{"d_mlp": 512, "positions": "learned", "tie_embeddings": true, "init_std_up": 0.0667, "beta1": 0.95, "decay_shape": "linear", "steps": 10566}
Each number is 500 + 25 x the weight over its row's rms, rounded and kept within 0 to 999. Layers, rows and columns count from 0. Numbers have three digits each. The size before them is the row's rms in percent of the matrix's.

# q: layer 17 attention query, 128x128, rms 0.0919, rows 0-95, columns 64-95
# k: layer 17 attention key, 128x128, rms 0.0975, rows 0-95, columns 64-95
# v: layer 17 attention value, 128x128, rms 0.116, rows 0-83, columns 64-95
# o: layer 17 attention output (transposed), 128x128, rms 0.24, rows 0-83, columns 64-95
q0 091:467505534482463511522513536509530546486561503501508491509473488514514473514510485457481448535509
k0 095:446513502540504488476492479498490514497517503511539486517529527475516528486490489484493486485503
q1 098:523506487534468464506489455447522500478568498488498459530519478499485498496517496521480477529513
k1 092:490514485514510475496513493472501479530512481458503513506451480537515460516503507484516499522506
q2 087:511484511471491503507437500547517474502472509502532564548512481502487472550495476520499499515528
k2 085:478450488521468500460538503453537514490475480496485491500505527472475482537505505482463497555488
q3 089:503523505516513450496472542501526485489491478518554448480552497565566527526490531478503503480494
k3 084:543446503501483467502503526529515497538491498521535493450495508479517506491483500479512478523509
q4 091:507560469534471513476552517510533463484531504517481514498522452484500503479534511511457509455491
k4 095:487545492543482485488466500500506468471524509466487495506507527481510487462518499509483515523465
q5 097:468475465515528472501477512544497525481485487513492437470492519486525505536491481537519542521495
k5 094:463481516537514484489484526529496507521474498513539485505464486546490505501479508482541526499474
q6 093:492505452472540487448538483537481517531495484528502530526510501505489473548512552497532503471486
k6 099:499472481489517482449490512497498539450499506464483539469522523505522504513454534481537513476449
q7 091:511439460453494515488500522521476481495512527535536483537480493498512525519465503506523477490496
k7 092:554475502468502449504498486553477520511525551551508440503468516526500511516492494503498474489491
q8 088:511493504499526444502520529485515495489520546499486489481495460527469531509540469474481477472523
k8 091:462529550495504472429511535452497512493461489471510487489489532507489469477522526478468494491495
q9 081:513452513512459505552477530501490501538505467528499450471491513486529503502497490458530476500531
k9 083:485471526508493528528513592488509464509494500506524467477481497504519501467495467492496459521507
q10 091:529537483503509502476506480525471511502468532539495541508484521463491526482474490531514545478491
k10 100:528535503488464510524502462497470491526515543517473489535529468529456527510483497471532510491527
q11 110:523496507519477514484487496486475491477491474485471546478536493488511500487512480498445500504521
k11 085:488457518499515533473531504462495539467491466494464495470521468495528493531482501480502522521512
q12 099:510508486505485488533490514474497548423527498413466470490504502466538504477523529501494488540504
k12 102:457518509513504481471517491451490507483486485497525462478506490461536524519479532510520479487548
q13 089:484464503535510513518512500478542492512522515522528479529433481498501449521482505504529513484549
k13 094:502525538524524505494488487487521469500496490446474444487475467493515453477508533484540468490524
q14 095:515516470485478473464547523546494518476533495522489490512511470506481465507497490468514484454494
k14 095:503482446498494500503503495504476489503529483467507504519544522502495477495527539485547480505469
q15 093:493487468502530454491488516492466509488530473500526542524551486493504551471531477532478480514508
k15 097:510527515496512498546495464468504465470509447474490523502510505536515489503473501460475456476461
q16 093:478459508502512476508472462504486519531460520564505523533533510490505501476519546517495524482510
k16 097:489444509501503514520414491463469490496499530496485501490502495511488479489490519516490547503455
q17 099:485498585469522489502504504532492502505518454512492485498501491526467522495513507483521500495474
k17 094:511461548511494503487477487521502464530515541504524502474522492552535534466500465500528491496476
q18 086:513532484508473507503513459531487513522517495475515467504504520474479511502540523487529520506495
k18 090:498509500479481491507480499548510476509503529520529490487510492477583519500499491523511503515520
q19 086:489489519535468529526546474523453489500478538471531490529515510474463492493489505526489447461467
k19 103:478478496509520459477555493496508477483497523523506500506431510463520514468501539556489496511543
q20 099:481453505503531512494555516557497489546437505514511469482496511510478521548464487519515560442502
k20 093:458480462459482511529522498462526506489489524473491469478490511489503431479500538478524521513498
q21 102:520503540500466504556468524452542501467506523497506481471567507466540503467504485462519517475501
k21 094:509498507501440543600497534473509484491509515485534439491495527480522533476487479516539500507490
q22 084:521523517492484502500495515512494552497505508510531458504516475485508492471535472483518513525483
k22 088:488508497507499503499488486479485503529490550500529499512499476512502473526475463493502491469503
q23 093:485466512487491482480484486494502510486485505458479517477495482488517486497520461454522546490548
k23 107:526470524474513521507468487477508526471491540514512513484494444524528526525543483499552534493526
q24 097:497522496541454513522508535481489520485499477484516520483497494486527501500508495490485523521474
k24 090:515555491514522525555456488531496499518508501455540504543521497509536500493477502513479531544504
q25 098:479517490469466490469527479521523469508509507502501483489510511475445502498492497552520507443502
k25 092:526555469465534435472524493488526491487517494504484528528553491472456494489514481479477487493523
q26 098:512506516513499499513457498490527507468490494488491531549527437490460480505541473481510524514514
k26 098:540491565539490489472504509498496499503508505490527518513523487483456480452501492506490512504579
q27 099:449468501505459484452551500449498494515476509480494532485504507471480503469490487490469512505507
k27 106:485474492494498495495508484490550530490478478483466492555499467454488488430513480493474506475508
q28 090:526558491529481510505492489465534526500493500499482533492461461488481511515496467499549525483496
k28 090:497533520546482489509482534497463502484527502461482518524524506516454486503558475519520506480510
q29 088:481537527526498489485487471498500485491535499480499511486506480508507430471513507497492519509496
k29 093:507508458540531517496477471482507488515529465521480489450531466505494495480480483503466456498501
q30 094:513489513500513511527514517537513503529460471509501494522517508517491515507473492539485511508500
k30 095:498490526483508468507537508470528516482452523547539469469502511485533471556480523491534502489473
q31 096:504505509556500464496490531463497501502525489474519537512535445519512485493529520526545484543494
k31 093:514495498475505543476501489532540463485519500463488483495488491514528498504488495479456488471447
v0 093:455523492479539504493508516499516480506487495492502484484526524518490481491511549494493547505550
o0 102:532493550496515485510473475531500475489501531505474523566497486458461482487481540466463491502458
v1 087:502468466494529486492453476522493521484488503467508504488551512501482484479478485426510468467515
o1 084:481499540464484492462544476526489495482488482494503545533454490516551494521493473537471475500505
v2 085:490484547479513485509486507531509475482484539520484527507451481487539508562486466535490511486499
o2 083:467494489529489509470523519517513547535490515526514537535526498540483499471536483467527448520462
v3 096:501501534554493472528518459493511536545518484490479526531511525495498512474479528521525483498482
o3 094:489515462553488488499500514489499486483475502521536490483452509488525539524522513459489540556513
v4 092:515522528509522499512479512503491509506483509521520501465450478496481494513506462483543497461472
o4 095:480474490488434531516518491482530483466540575508492534500530513531476488522521498493465452503496
v5 084:500530546480504477480501530518483500550465489513481470480509456490472507502498526478479512547520
o5 086:469484517481516455496483466502494501480500539524530523527498515476510507542490516529474509450533
v6 088:529475533504494549480493527460539473468461502491514466509538512483511523487504514510490468529487
o6 084:525545499499513498475479456511504541517529486478455474514506514464496506501491495475517501483547
v7 094:519511459508498462504494443486494491510510497468496501459481513509468527500465503445525515544511
o7 096:465505508555478538516490529492452525498495493467490532542522543476513482484531484521472529466485
v8 087:491498505480538501525496539477508506492478477491455496481521522504468502497507464483507486501464
o8 087:475497441508482531501517513495493503463494464465484508510502450480530490489472481497528495497470
v9 091:499503478489505514464536509454519511478503484519474493517506540479506524531514468472521498507480
o9 083:470492485497498497487516502579493556484513493545517491482460461494479478496487525499463516528473
v10 091:493473474501505518481504501509482500527486498463462504538522501538489499488502517507522460496506
o10 088:468527492482488538507470498468478497468498520492506464480501465494529516518503469502467519479473
v11 089:508479490498546482498518530476519502516521473506524488542497513515500493500502555479515460516518
o11 085:510532500517448471507501530533480471529493457471499511502500501504480463507506455506474546489489
v12 098:473503497521503458479520464499508510550482498486453492505506532449500530522506505519520480428537
o12 100:511492452491520500495501529522537461454496480502533506461475490511480534523541512498497532511469
v13 083:523495523513499460510540510492519506522550521487480496502571522469483500495493551461506514512518
o13 086:471487468525506498548470514485500488559471508428496500514470464500473515501532487519516503492496
v14 090:511471506477514498530482464530542529550519474477502472504511546477506476538478480524524471515478
o14 076:516534476516467482543541522445524448468528511561488528479474515506485524453560519508483499521488
v15 090:496504539497476455500487556493510487483515478522531494496505522499483452530481466469481456497467
o15 090:480526473471509518489510459516499501519539490538453481519478476523468478484546453524507509492516
v16 092:500481521514518506506538488505474486526484485524528497578495487489494505490480491487508488514518
o16 087:481483453494494511539488503529482527554492466494489498438463569511495483505509485476520509486490
v17 095:516508503462467428479518542499535518509518510514500522488479485524494473453477514535497517513519
o17 094:466508489505477515497510514478475495471536478522510521480504504497470518477539475496521448512492
v18 089:496507503488455505508455501502478509508480521502475492493528512552515500544477481438502495481506
o18 089:513472472484538486546561459495478464489504502511475468493520512517484520466498467494470526481501
v19 099:521461472510498491544456458540523482483541510517509474527523510520497465477559520457504506486555
o19 103:499533522479490474527547525493498500503516495471483482481492470530503550517464474500492528492513
v20 089:493526499499511423507525504451499464500503486500448516462480501521509483484496501478473518504519
o20 085:492474456459465497500496508491524486474489517527508518485510490497470505509500483496494466521487
v21 100:491529485494457503525495518496512478524494511485472467518531526459526527538547514479501480451480
o21 102:487487484470516472515491538500509479488528488528490451502512542527435472453506526510576503486516
v22 096:507522486451491544526521457504506484529489512507500503485537515499532503559534503470463487508467
o22 089:492486493527516479483508535529500503428520536544463467467497498511464495487497482494521486467510
v23 091:498487497477528537538502467487537507472500481464517513468484518515491494529478527456509487478498
o23 089:446476496548445479513536541524496499517527508453445471497504492474555504519491520503489535488501
v24 082:488453516528521457490484501504492506484510504501528486459538504489484497483464474482480500529496
o24 077:495517505462475509503510477511467504463533506515474517518477489491524490497534533457545496493538
v25 101:490509528501520478475445499488473500479510484466529469507513501506457513508498537494476506485489
o25 103:482528486514521489495533480518535489482497523476504479516489462489495478517485516512517469500500
v26 090:546493510471470491518499504505560486523487466504499519472467499488521474448483483504495491543515
o26 099:511517478559479492494516480458497473520521478501518504516552463502509550492520484533470489491516
v27 087:528483518522507463493484484471521480488484513449475475501522504500516497579513484516512516509493
o27 084:488509513515478528481483498528518539526540511473531487511507539505447489514475483509512510454514
v28 097:527493501506474505465534486486454495471484468459523513513548508549472512490458506506469542508563
o28 090:493489510514487529541526457473526528543501516502495476533468481490507483473548540470472487497482
v29 092:523449513476526506550485545514534519473537488484484505518565529464472444485456537478453469501521
o29 084:467514523498474496486526506505533472485468511484468510502464472482491562486505494507540522489538
v30 097:477504495513536513527494500513465473478518501520521522483545500507507483475482515505483504517468
o30 084:465475557466504471510485504493487510508479473499473473497482529526492487475509520466519516462544
v31 100:477507484492511453561449485523471504529525492505497471477489489477483496538529492470490494464514
o31 094:522476501503490479478499522513521470503517477505477493471517522562476494490512477499546528501500
q32 088:500446457525523491506486491517526458495507495492532497526476542457527496495479519514508437490463
k32 090:492515491487472554531506505517520438495505474519507476527457558478508492504460526477501436499475
q33 075:455469518497523512500536499502454516526420521465492512504459519511535476480464515474530499511522
k33 102:481468503552496539504479495513491516531470483490458514535484510517491514531513532522542537478493
q34 075:513519475491497493476488449502480548466508501506468529464462493531512443460492542491520484518512
k34 085:489470541504486484478507481514452488470519498520525537470486497494511445505505528491507497511505
q35 086:489486494489522509503537484503522478508454509504502464498546526524523493513513524511479495476501
k35 089:484496513473478542518533540507503480479481497515528551529510507521493515494467528520515522477477
q36 095:516551457506478509516516518532470525435499494532513550474538505484481568501499493492468512516480
k36 105:492469502440528443494491491462490523528480516526528461450512522478474570461527472480474474533459
q37 079:470500536500497488491525547467539511494508509548489484489484527457508487516536487459422492502456
k37 099:502524487475513506556510478479499521491517503494515460521501536513505510515523478471477488516493
q38 090:512567485495461517523506475478495484491510532474492506522508500511488524458546508468516495530476
k38 097:474540504541484509472530467524472439522474503498514516528514503505477551502505501512477539525482
q39 073:566485458492474483507511494518529511486512500489455529478492481508520509483528555499456493509524
k39 086:502500537488507485504473532494459533539450478522494501499434474517467506501490539505503467522498
q40 132:530495502534482528511496505462500520466530479488545509534532447501528476472525496493456459495461
k40 072:527522480477472486508493525517494467500508482502492487521556486545488502538466455531517489512491
q41 078:474501502503507521461495487522540510499484480505506507525472497467526535495504493529526505520475
k41 088:506435477496482481463461484505509554474510475437490484505477486456530467485458498492500484505487
q42 094:464515521566524496479493529509527498492491498558484522509508510473495494473519471487536512563459
k42 093:471467474506539530521489492505518558494521487482496522520540493483496505505505506504483507534494
q43 087:510496484504519512507503497496535443495515516529542484481474487476486511504462512515535503486482
k43 102:512536473476527500496511501526530458502482502487532492529493465512485471466445497493506501481513
q44 085:510484533519519487525501503535527482490463445489509515466494492549530496483488481543492480503507
k44 094:523497516517480448499478511522504524514454466498502498510470475529461487508529521487494479537534
q45 112:511513490485524493447507443547485516508476525484493469492460551529487512540514517522528512504536
k45 099:547485488488480531481529474552438470530481505525482516469474500518487535551533517500532519500505
q46 078:518472505486504468459470486505546524545472505490504477498505491517546527503498487457491494511541
k46 076:473451458477486446500512522523513523556495496509494485536515504548521511471503516471468463470535
q47 107:537487492505485497461497468558497469488481520507473477491471507506474516554486475526503531503520
k47 089:519484501505512515535507475517468471544478500561506492471511517480491518521493489498483535486478
q48 107:506505473528493539518514475512506510520489510473506519519529481521514518482481520528491509476508
k48 106:499479509554448540512487517526523480498511521469469504539489494433474506514462494513493544504519
q49 074:505514521517551495510505470516516498473485463485520503501498511538490444520478534503492480489512
k49 108:492482497518499473492540474532494484498519545467514548479521495503471443505500540522512537505464
q50 086:496483497498544519502498541534501524546481565539540515467445513523473471494502497543507538442512
k50 075:482535494534586513507507537504486542511545530502504458502454490499483477476496479520497485532492
q51 094:530482511464541514494549522508517520530465546524505535481480509488535506506499475454467503463475
k51 088:543522523485521513534503492445510486496520505503515489501482515498518524511501488517514523483476
q52 104:515507504546487527500496545485493516480521526527503551505515498505562521491526472441492473518487
k52 095:512484530487514474515492507476518489487510489505508525484497534477545510521510481524490492508529
q53 115:512475479520487528515475533477488477477537489498528536509533494460515504497532486536437474499483
k53 091:540477483481468521491534506490458498499481502483450511457466505464502527473536501499481512544474
q54 091:495480496491506480529496538467484488436504488483471469491505521501480484492477530450506507495495
k54 085:469504496520464474511475498478513517503473493504531533496506514492498481484490521505469473496517
q55 085:520550497494482484531511491528507519510450553549456519495502519504545503476481490503478540522494
k55 094:499486493505489531517487489451475522535467513466477449494448491453479510510524467508485521567487
q56 087:508518492494477489502527492522506497445511513493490527495526423479474507498497534499519458527525
k56 102:512511502498506487489543548487509518497495462492502545538473474455466511499476567539501558495523
q57 086:486459485482536538498499518492479456495535490546521448481519524515520499478499498503477507475494
k57 103:504440492532512479479488473522490502502502554524512477465486527500546478476553473444480467506481
q58 100:523481480456524541492507532529495522522490498508469576504493517429525549495481485487514543458500
k58 094:513531515479500484497465534469510528497488577446503506507481505454544510487478500486485472519487
q59 085:475474483501523500490514517514510524522521540473539488533494507530504475533478490518479524491509
k59 115:507491485541541486481508546513541565480527488514490528537508495503502468505489528507486473491523
q60 192:486509503445534486491539477574514497530480520517494507472445575489463518503484490517539575479518
k60 083:503518517444507503493509520455536478493476459454519504471505476519464467483487513481508484512503
q61 127:507523502540508508501441503455531493456513478484542497528550434465525467521510480474436454503484
k61 084:518506495501494468534527499466547561453533480456513496517511521493480483458471491483506487478536
q62 094:476452479497517513473553532513524469521512501561485470491480494578464505543512521538513509482521
k62 097:512507516503516509495536536465485551527475483531522519531443485525469469487497488461528457497466
q63 107:489475520494577511509503521550466495525455524541514509446511548522507509505502495492551514524491
k63 084:513490498514512497469471522490491539468539499509501495486530505459496509508524478488506504496474
v32 081:467514514496479511491491470407553508493498461485518474511494513480537440491508480471511488496446
o32 087:495517527480498497482481503586423463518438485488466494473481489506476507494493479470463536526494
v33 100:536497469491525471514502473468475471499532566488488458469466491502529505507478484516492514514516
o33 101:447528508539513516517525495513555518500494441468500491480518510485535516461487528504525536520504
v34 083:489500480496461483498537489485514500489470536518463493470454464492488506509511511539475538515438
o34 086:477519504497509476522510508476522497471508480481530504512478465522513527506452519499532508506554
v35 086:545530513483485438501536550491505476504470506483478532467492579497519493543555498527500472459481
o35 072:559492492530499482508484473506525545512475469465507440502507476505478469490431530542493500505501
v36 088:494529499533469495515512536506453532497508531525532499505483473501508536509479499462516510455499
o36 094:487492514495510479486540484509527526521480499477499481504456480492546485451479503544504490517511
v37 089:516482493484487421538507469486495503482534529484483512483494539501517484533508525484515500501495
o37 094:479521519505538572451495521494519492528508511528527469490478535505495485486501487473508520487494
v38 097:529461496516517478534472503479482477538522537489490490472496494471483513476510498477478543525520
o38 098:467502511456524520459486476527515505467505471527506492492499559481520501470503465493486487496534
v39 095:491538472473472534487502520518541509461550452486511488527548504478474470520548497490492482473472
o39 096:517491506544489455515499484497502489554481517497482501492476520509556542557498474503467514493524
v40 092:479553518548497517556468459529504496505494471492500523486496506446506494464518479494484496493504
o40 091:519492464477535518477466478476509452480473488527501531522511460489489524555488517483484492558508
v41 116:503536479521493509481488506512498469492489513520504489521508509506487444518541514527518499479506
o41 106:495482463510491436522487523467543493480467485471496473510483510530519527526504471453481483511481
v42 087:480527496467479540496516524529518481515477472515504512516494496497510477471492557488433516515514
o42 094:534498481515499462508508498514523483481504498443480477491518518490518498546509437469500485537493
v43 090:518465466487542522508522479524503518485504524537505505530512465509494486469523510490512531471481
o43 100:474521509486497437469487495563548492493518490523513498530452530474492524506529504483493503521531
v44 089:463463489482471544505492460530513516480508464486524558494494498494559485503499515467477492480524
o44 086:469482458510550459482493531493488474515485517583504477537476517466471466521518503512511479528518
v45 085:496541523518542508477488457485484485472476538498464470500493505484490503520468504487476461501460
o45 087:469483447489456483519509527498516487483512521489502533513490503487482530499514464537506469497519
v46 095:527492498491476460510484521436504511541489508517482481496490507508534554511504470482484524496459
o46 094:508495513498510517470548488526520594487504477551496510520507434496525511477517518500495506472505
v47 090:489535473527518437462488495511506502490535524512478521489429516520505486469488507488509507533513
o47 088:500493522479498505516505472518478500569456454483498500505528494506503521495481493494534538491471
v48 081:475485499514510537505483497539505525512463509488484483483462498502487504501561507482486469524505
o48 082:511510505530475493492516476467474493512521491531535499529493556514521468495444489514476441471500
v49 087:497474487489554531489499524529458519528502475511516549486463491486532506479499501531496492501461
o49 089:547471505482475474516490504522507548468494525519519496498501503486500552457492502500559497523497
v50 084:463502502484468517527494503507498499468545508511570522547503522519465478498499498545446502519487
o50 089:475507498501506504530517497528509505509483508456479486484467497462507519503528536517519483505479
v51 084:517482501526485453473494511492491512518476522529529496543527467521477487518427512538502508508523
o51 092:482471559458448485551516528514474509560527507462460524495471481457486495519500473515511483506503
v52 091:454485504512502493538488505522535508548483542498473532505491510476428459550484488521481555447503
o52 095:492530494475494511430517499493514472500530473480523477449513491536575481438468514507521430519493
v53 107:532459487524507501514493465450486487524483489458452538480455490534504480516484481524501470508506
o53 103:464496519457505530485502545501508497498540509546506495472560515484503483442500506493512500470517
v54 087:515481502528497477514512488477522523555501511494465513448474510506456498551480481495515504525512
o54 096:505527501519537525481568507498496487492525482496454494529530499544524500431504530508493478499470
v55 089:488504501503479469516471498475476474465525540503553484504469505522488527505524482436491511536530
o55 084:498450519540505518490510481530519488500494496484529482482510498506506473501457508503494514477503
v56 084:464470493474502542504501482486542489508456466520530476476480490535470519536528535491486504485514
o56 084:521523504525502481448565465527472533512529463471552481491505551486509485479501511486465517504481
v57 093:482462514508479484485432478485504523530472472503530487493453480485538516508446491541473471531481
o57 089:515427486462495511484545526549485511504479526555491539486498506541494543464526515523490527509524
v58 083:481505509473511481500522550513524511534480473507535450481469488432503480530504472515507562507469
o58 095:496527509485524476536528470489469516497475512486486551466513503514514546494510506471488471520496
v59 092:544498520495539464479473534501500482547483505492512516467519532525490481487479524485489504474468
o59 095:530503502485442536476487503504485528490533481543511500507512516511531492481496489473481512548541
v60 094:490472501501514497516522513502496517485472509497551483472520521522483468522508498463489521555465
o60 095:512493487470487472507443488495552520511476534540457519516498558472526549526491476478533463511522
v61 097:455506535501495486476494542478509509540508457499444479485468477500523549511497528488547497491480
o61 093:540535506474489527512500448502433482443506526468517523521513517485514519498502486515455517474484
v62 094:501510487493494491517494514494502530479459497492507510530510514519551520514531552492492529488513
o62 092:507478502556483482458453500474512457504491499514494528527478490493460505541508456510513486540463
v63 095:505541502484520506532514481543572523436521484497483465478493525474523478473525517515516468495510
o63 100:533497518528467461482496477490518465529449488491500483557491531521498523504486475497476527524481
q64 101:515552522533500477496480499526502484501554483489485504524519511528508489530555551471486496509505
k64 119:506490467514505506508476487494486516509512462469491492489512522488500488516519528510469506504461
q65 095:503466518534495492448501508523515482537512457494567514506439475514484479506486497527456524535503
k65 100:474477473523542504454477492499491471527505483489538494465480521504504499535538449496510486563510
q66 104:483453474493550458496541466533484513536460493523532514495509517500493510543501507523480527485473
k66 101:484475499477509534517502532531497513490512533514484532496492515530504477527495510512552519526447
q67 098:473480487448533480467509475508526514468505532537489527517498485533526488487501523517451528459492
k67 110:489474468506506518438496486528503497515543484480508519492495527481469488433527484508485478466468
q68 099:518501489562461495488546484451509479523467528480522494497515552504482476474492461529533477515502
k68 097:508517532509507511471538484493516506519492532465497458488446485461520494512464458537454509508523
q69 110:507477517488525514531481490492482493500472546574504459505449489479478538514497450512506470504518
k69 094:501488492543530530538500494476456524505484531495481502496522487489466475468539528452484461495492
q70 094:530505439514493476515470508476476457512505509492480501536486502469468463475493535527495460507509
k70 116:450528455531469482496427532492466465489511536498503499548510476520499492488507512502510499509496
q71 108:485515502523504518506491476477517497491531455501472591498500501529481493494544473491510542533502
k71 102:497518503514502522470444488530460509506467473455531541501522524487481479505521522520522531531471
q72 105:515494523512505506491515522471464500486457482493531481498501510496488526514518500473499493513505
k72 103:485451525482485508489518486480505465437508526495508484525516472482518492474524485491476475531518
q73 107:478458505530509462503486495517469504546529492558529486449480505487531448495456463493491545521504
k73 105:494509537522452519462484527483505525508510462512518480511541516483548477474532477493472517490464
q74 097:504458528511504491518521517568487467476471509553498443497502506529501502515471513488456446503488
k74 102:473500528504490516516486509530497490525475486477523461485463532531494467458443526511460487520489
q75 104:506487524522509531512494510513450479487433506514522481466462513498533495483442498474517480492497
k75 108:523457484505469491498489515554481507507469495484532484456425499468559487505499544504509522483512
q76 101:514493499517496495510507474478540468529534477515481448532490451537490490473503489498495502511534
k76 105:471525495513458532517515513459492535489548506481478447501494464502479487465510544486514489520541
q77 096:510506481501528484511516484490500533488478513509459489485498475464461499526504532567496456490492
k77 103:472459480547510494479486452505503486474521453501445552501517524500503529504522542505501475473518
q78 103:501468470526561494530489482490477465493472492494481511502512495526543498489448505482494552501539
k78 095:503484503502501519502468496483529487514450518506498463512526475468522518499474480461525490459494
q79 100:520572503495510493484524507490434489496467489484468559479530490528441495487547463500508498490517
k79 096:524535540465506508488478510505495510460500502506477536504523511510478540492570510503509491514491
q80 098:507519500502494495501493528509472490515483522519538532509475504554519522531479502510537482482480
k80 100:463547469520460483478517481525475558514466532511511533499520510505501457495479493491479500499478
q81 106:500475520436539502493522497508498540500531497483477520474457514523506517520499479488515529500503
k81 104:496524504489559472481525492499486478463488526515531467477522500523511488508495497487538500524500
q82 103:465504481489489486480493506494499521506533468513483530509517472527449438519491526539488499544505
k82 104:480487518480508488497561502504514507499532482494547553511525498473480459517512534509496511528490
q83 103:519488495516479462525477542505512497531536505515533491542470434479531532548477496506487480503487
k83 100:497492518517465494528472533486506512535522539486547486485494488496522464477496509505463473493514
q84 101:474490508500521500490479491485535522489476480503509492497487466517480507546497517580532493502524
k84 110:480469468516510515502494492470514514481527483487509488528479460539480452479509459494509499512430
q85 105:521521500513487493472459464545487525519533521524522472487473493465475512481499524523502510485496
k85 110:473513491476531497524499449523500505505511540531516503524520511465531464536470519486501499525490
q86 109:474499526542499497476508535479496509507475482480477538512464525546507505487511475488490504520511
k86 106:473483497491505525470551504537507477495456536505504528516483487528556517471495514468564506485507
q87 094:491505486498507514486449513490455517484521463497515559477507512460508532436511485495501498479474
k87 103:496477476548492508515484467550491504478484463490490497520532531497495512472490455507489520497497
q88 098:487505475465514469510524490503494488545507510463499477465543504546509454457485530496468449497514
k88 099:526489492453514509439539476492491486556490491485478470512541526503530480507535511471489497465477
q89 099:522488528520518528544469495542468515523492519492514492492501506511486509532497478462483497492512
k89 096:517481516488512530504509501532502498502513526502503539513491517470497479524594466509515502507551
q90 094:507475499489506482502443505429464534503472524509460507543536497516520487462505486489487469513478
k90 101:527474515484517511486540543493477441472512484530484487501496480486520491481498476503530491498454
q91 107:532529486505519532472507529484502507484525544508480561514512502499494499507526499472496487515491
k91 112:537498494498483540530482499496488503559495494493471547484511468550493484536518467480482508537487
q92 104:538539490511473526544510427512542488489527501522544514521510494507485513481493511536514490512510
k92 105:518515519479465447462525490510518488514515540486515475502497485477487533524501502514511533492509
q93 102:511464542520534488470525507488513498524468459505509483531480496521513492487509519515500502502492
k93 101:512497507518499503502495520526498499498473486504521442506515479490486465469537505541526484565552
q94 099:492526491522476453469540499520515499484513487487480494470525510506549565508471529515557535479477
k94 111:546498484548541473481546483510521458525504544495489502465519487510520508513498515479502519460427
q95 113:496490510567501503524448500455512486447502477482520549508515466485553494516530537494503453516491
k95 092:522507456509511477525480493523528521509478491458432504522477501480559524500512500496471460561482
v64 115:519484482518442523487500470530508523513520506510489507502501461497499493507539530467506484494507
o64 105:556529534482542457498519493513512485484484544492479499488489527509492515487480525534497528488464
v65 098:493481534495483495504474511514498455504412502482525555480465503520481488475513480523532492540488
o65 102:478534548531476504512488488529507488491536515538490456492494473497498539471540494481507477492502
v66 106:491511484485522496499507509489453473455559482489495517509489527476545479530517500510463530531518
o66 100:532482443489546492458504470470494527487503468540524524503484462558496494509445519508475506517523
v67 104:509545515491495510510507471508457510518501485542488514505476478485548473539485527489526473465518
o67 104:509497510518526496513510487533537534554468530476505512505506460471429526494508540488468518520493
v68 114:493473488521474524504489487502541488455551487514436537504494488503505487507455497505511514479515
o68 112:524511481507502506544534490508462475571507510476550451499519491527525507503545498499516519485452
v69 110:509478509497563486519491472506532484529519503548501514508491445478512512521498468507520467492488
o69 107:491491529460467513495493499489511531512486453557492462482489491481454500453519515517506501476489
v70 117:503528522486524560491533507525467469489514565483526491484501504442478509524502481489483463527526
o70 106:469492522473490463497531531494473486495477465505455517509480511506500481458544476512508520550527
v71 106:504513492516506520514515460464501502452476519501525521491488564538468465444476453526530493538475
o71 090:535477480514444511484478517509504456476533561485449478475491483491515464519493501546529494511507
v72 109:503505499516489482497502493528478524483525490499542473507516495489503466503496561439503466484562
o72 110:456477462495534501461481461428504472468519528502477508499465507536540544501570451505529506537501
v73 116:517515478494512478469544525484539483532452494507519533514522513487520460500520497479494517468519
o73 105:480477490487517534538480521548489495483499506462495496463487517480496546516481506522516519490474
v74 107:516457500464472468505514504449525477476534504478512468463449510460473463492513506524487509473485
o74 113:510506469499494520483498512471467439508490486543529549480520474542547546495495493473503472525471
v75 108:511484533439497478511512500534475506476483518503464514498508489474472464474474454523456519525487
o75 102:497551461507480527492489503461504513485533479480553528492501532506490534505493539499522547509494
v76 093:515511511484542506510480557530507493496500500519536480519510497539473472493496532462485497514506
o76 089:492483490473505482502495484490512492516491519477526536505478467518492501518517483506534547478526
v77 109:484483558528516480489471494519527491467539502498483510502482517498509484499462511458465500484539
o77 108:448522525498523469527504486544524479525468474498497534513507457539465515527520489506530524515449
v78 101:480556489441495460487487532507478482530505528478504450538535500484502478502500486506535472492499
o78 105:459455493490497530525513492521518518507472474508517488539511487492481512491445450544506492550481
v79 109:500459538483479482498519521496475523512533482518497502460513501496550502511508517496496504514502
o79 113:497507466499516490494446537504501491545472442489499512476492483495501497519504544478448503497533
v80 101:526487488497504496510497471503507451459531517488453511512541508495509514528493480499488551485501
o80 083:447541494531474506522520499479502579502518466493547500503497493478547483485476461473479486496498
v81 108:454500532498504476487490541540520495500453518496466508508530475498524510502517461497493474457507
o81 098:504492486507477489510493527483487541527503445497510468455510528529451492518499495489524509451468
v82 100:496547471486541499530535478458541518502510500500484507465519461525479486513488498490515538504530
o82 113:514481510470449505524490494512476468485511492485530516547481526508475479482491502532490473477492
v83 106:532503458507546487520474496500527461473502478520528523489483477493504507510497509470502489486498
o83 114:509510504485487525509468480491486503504538489485518479499497462469470497501540534486526508485509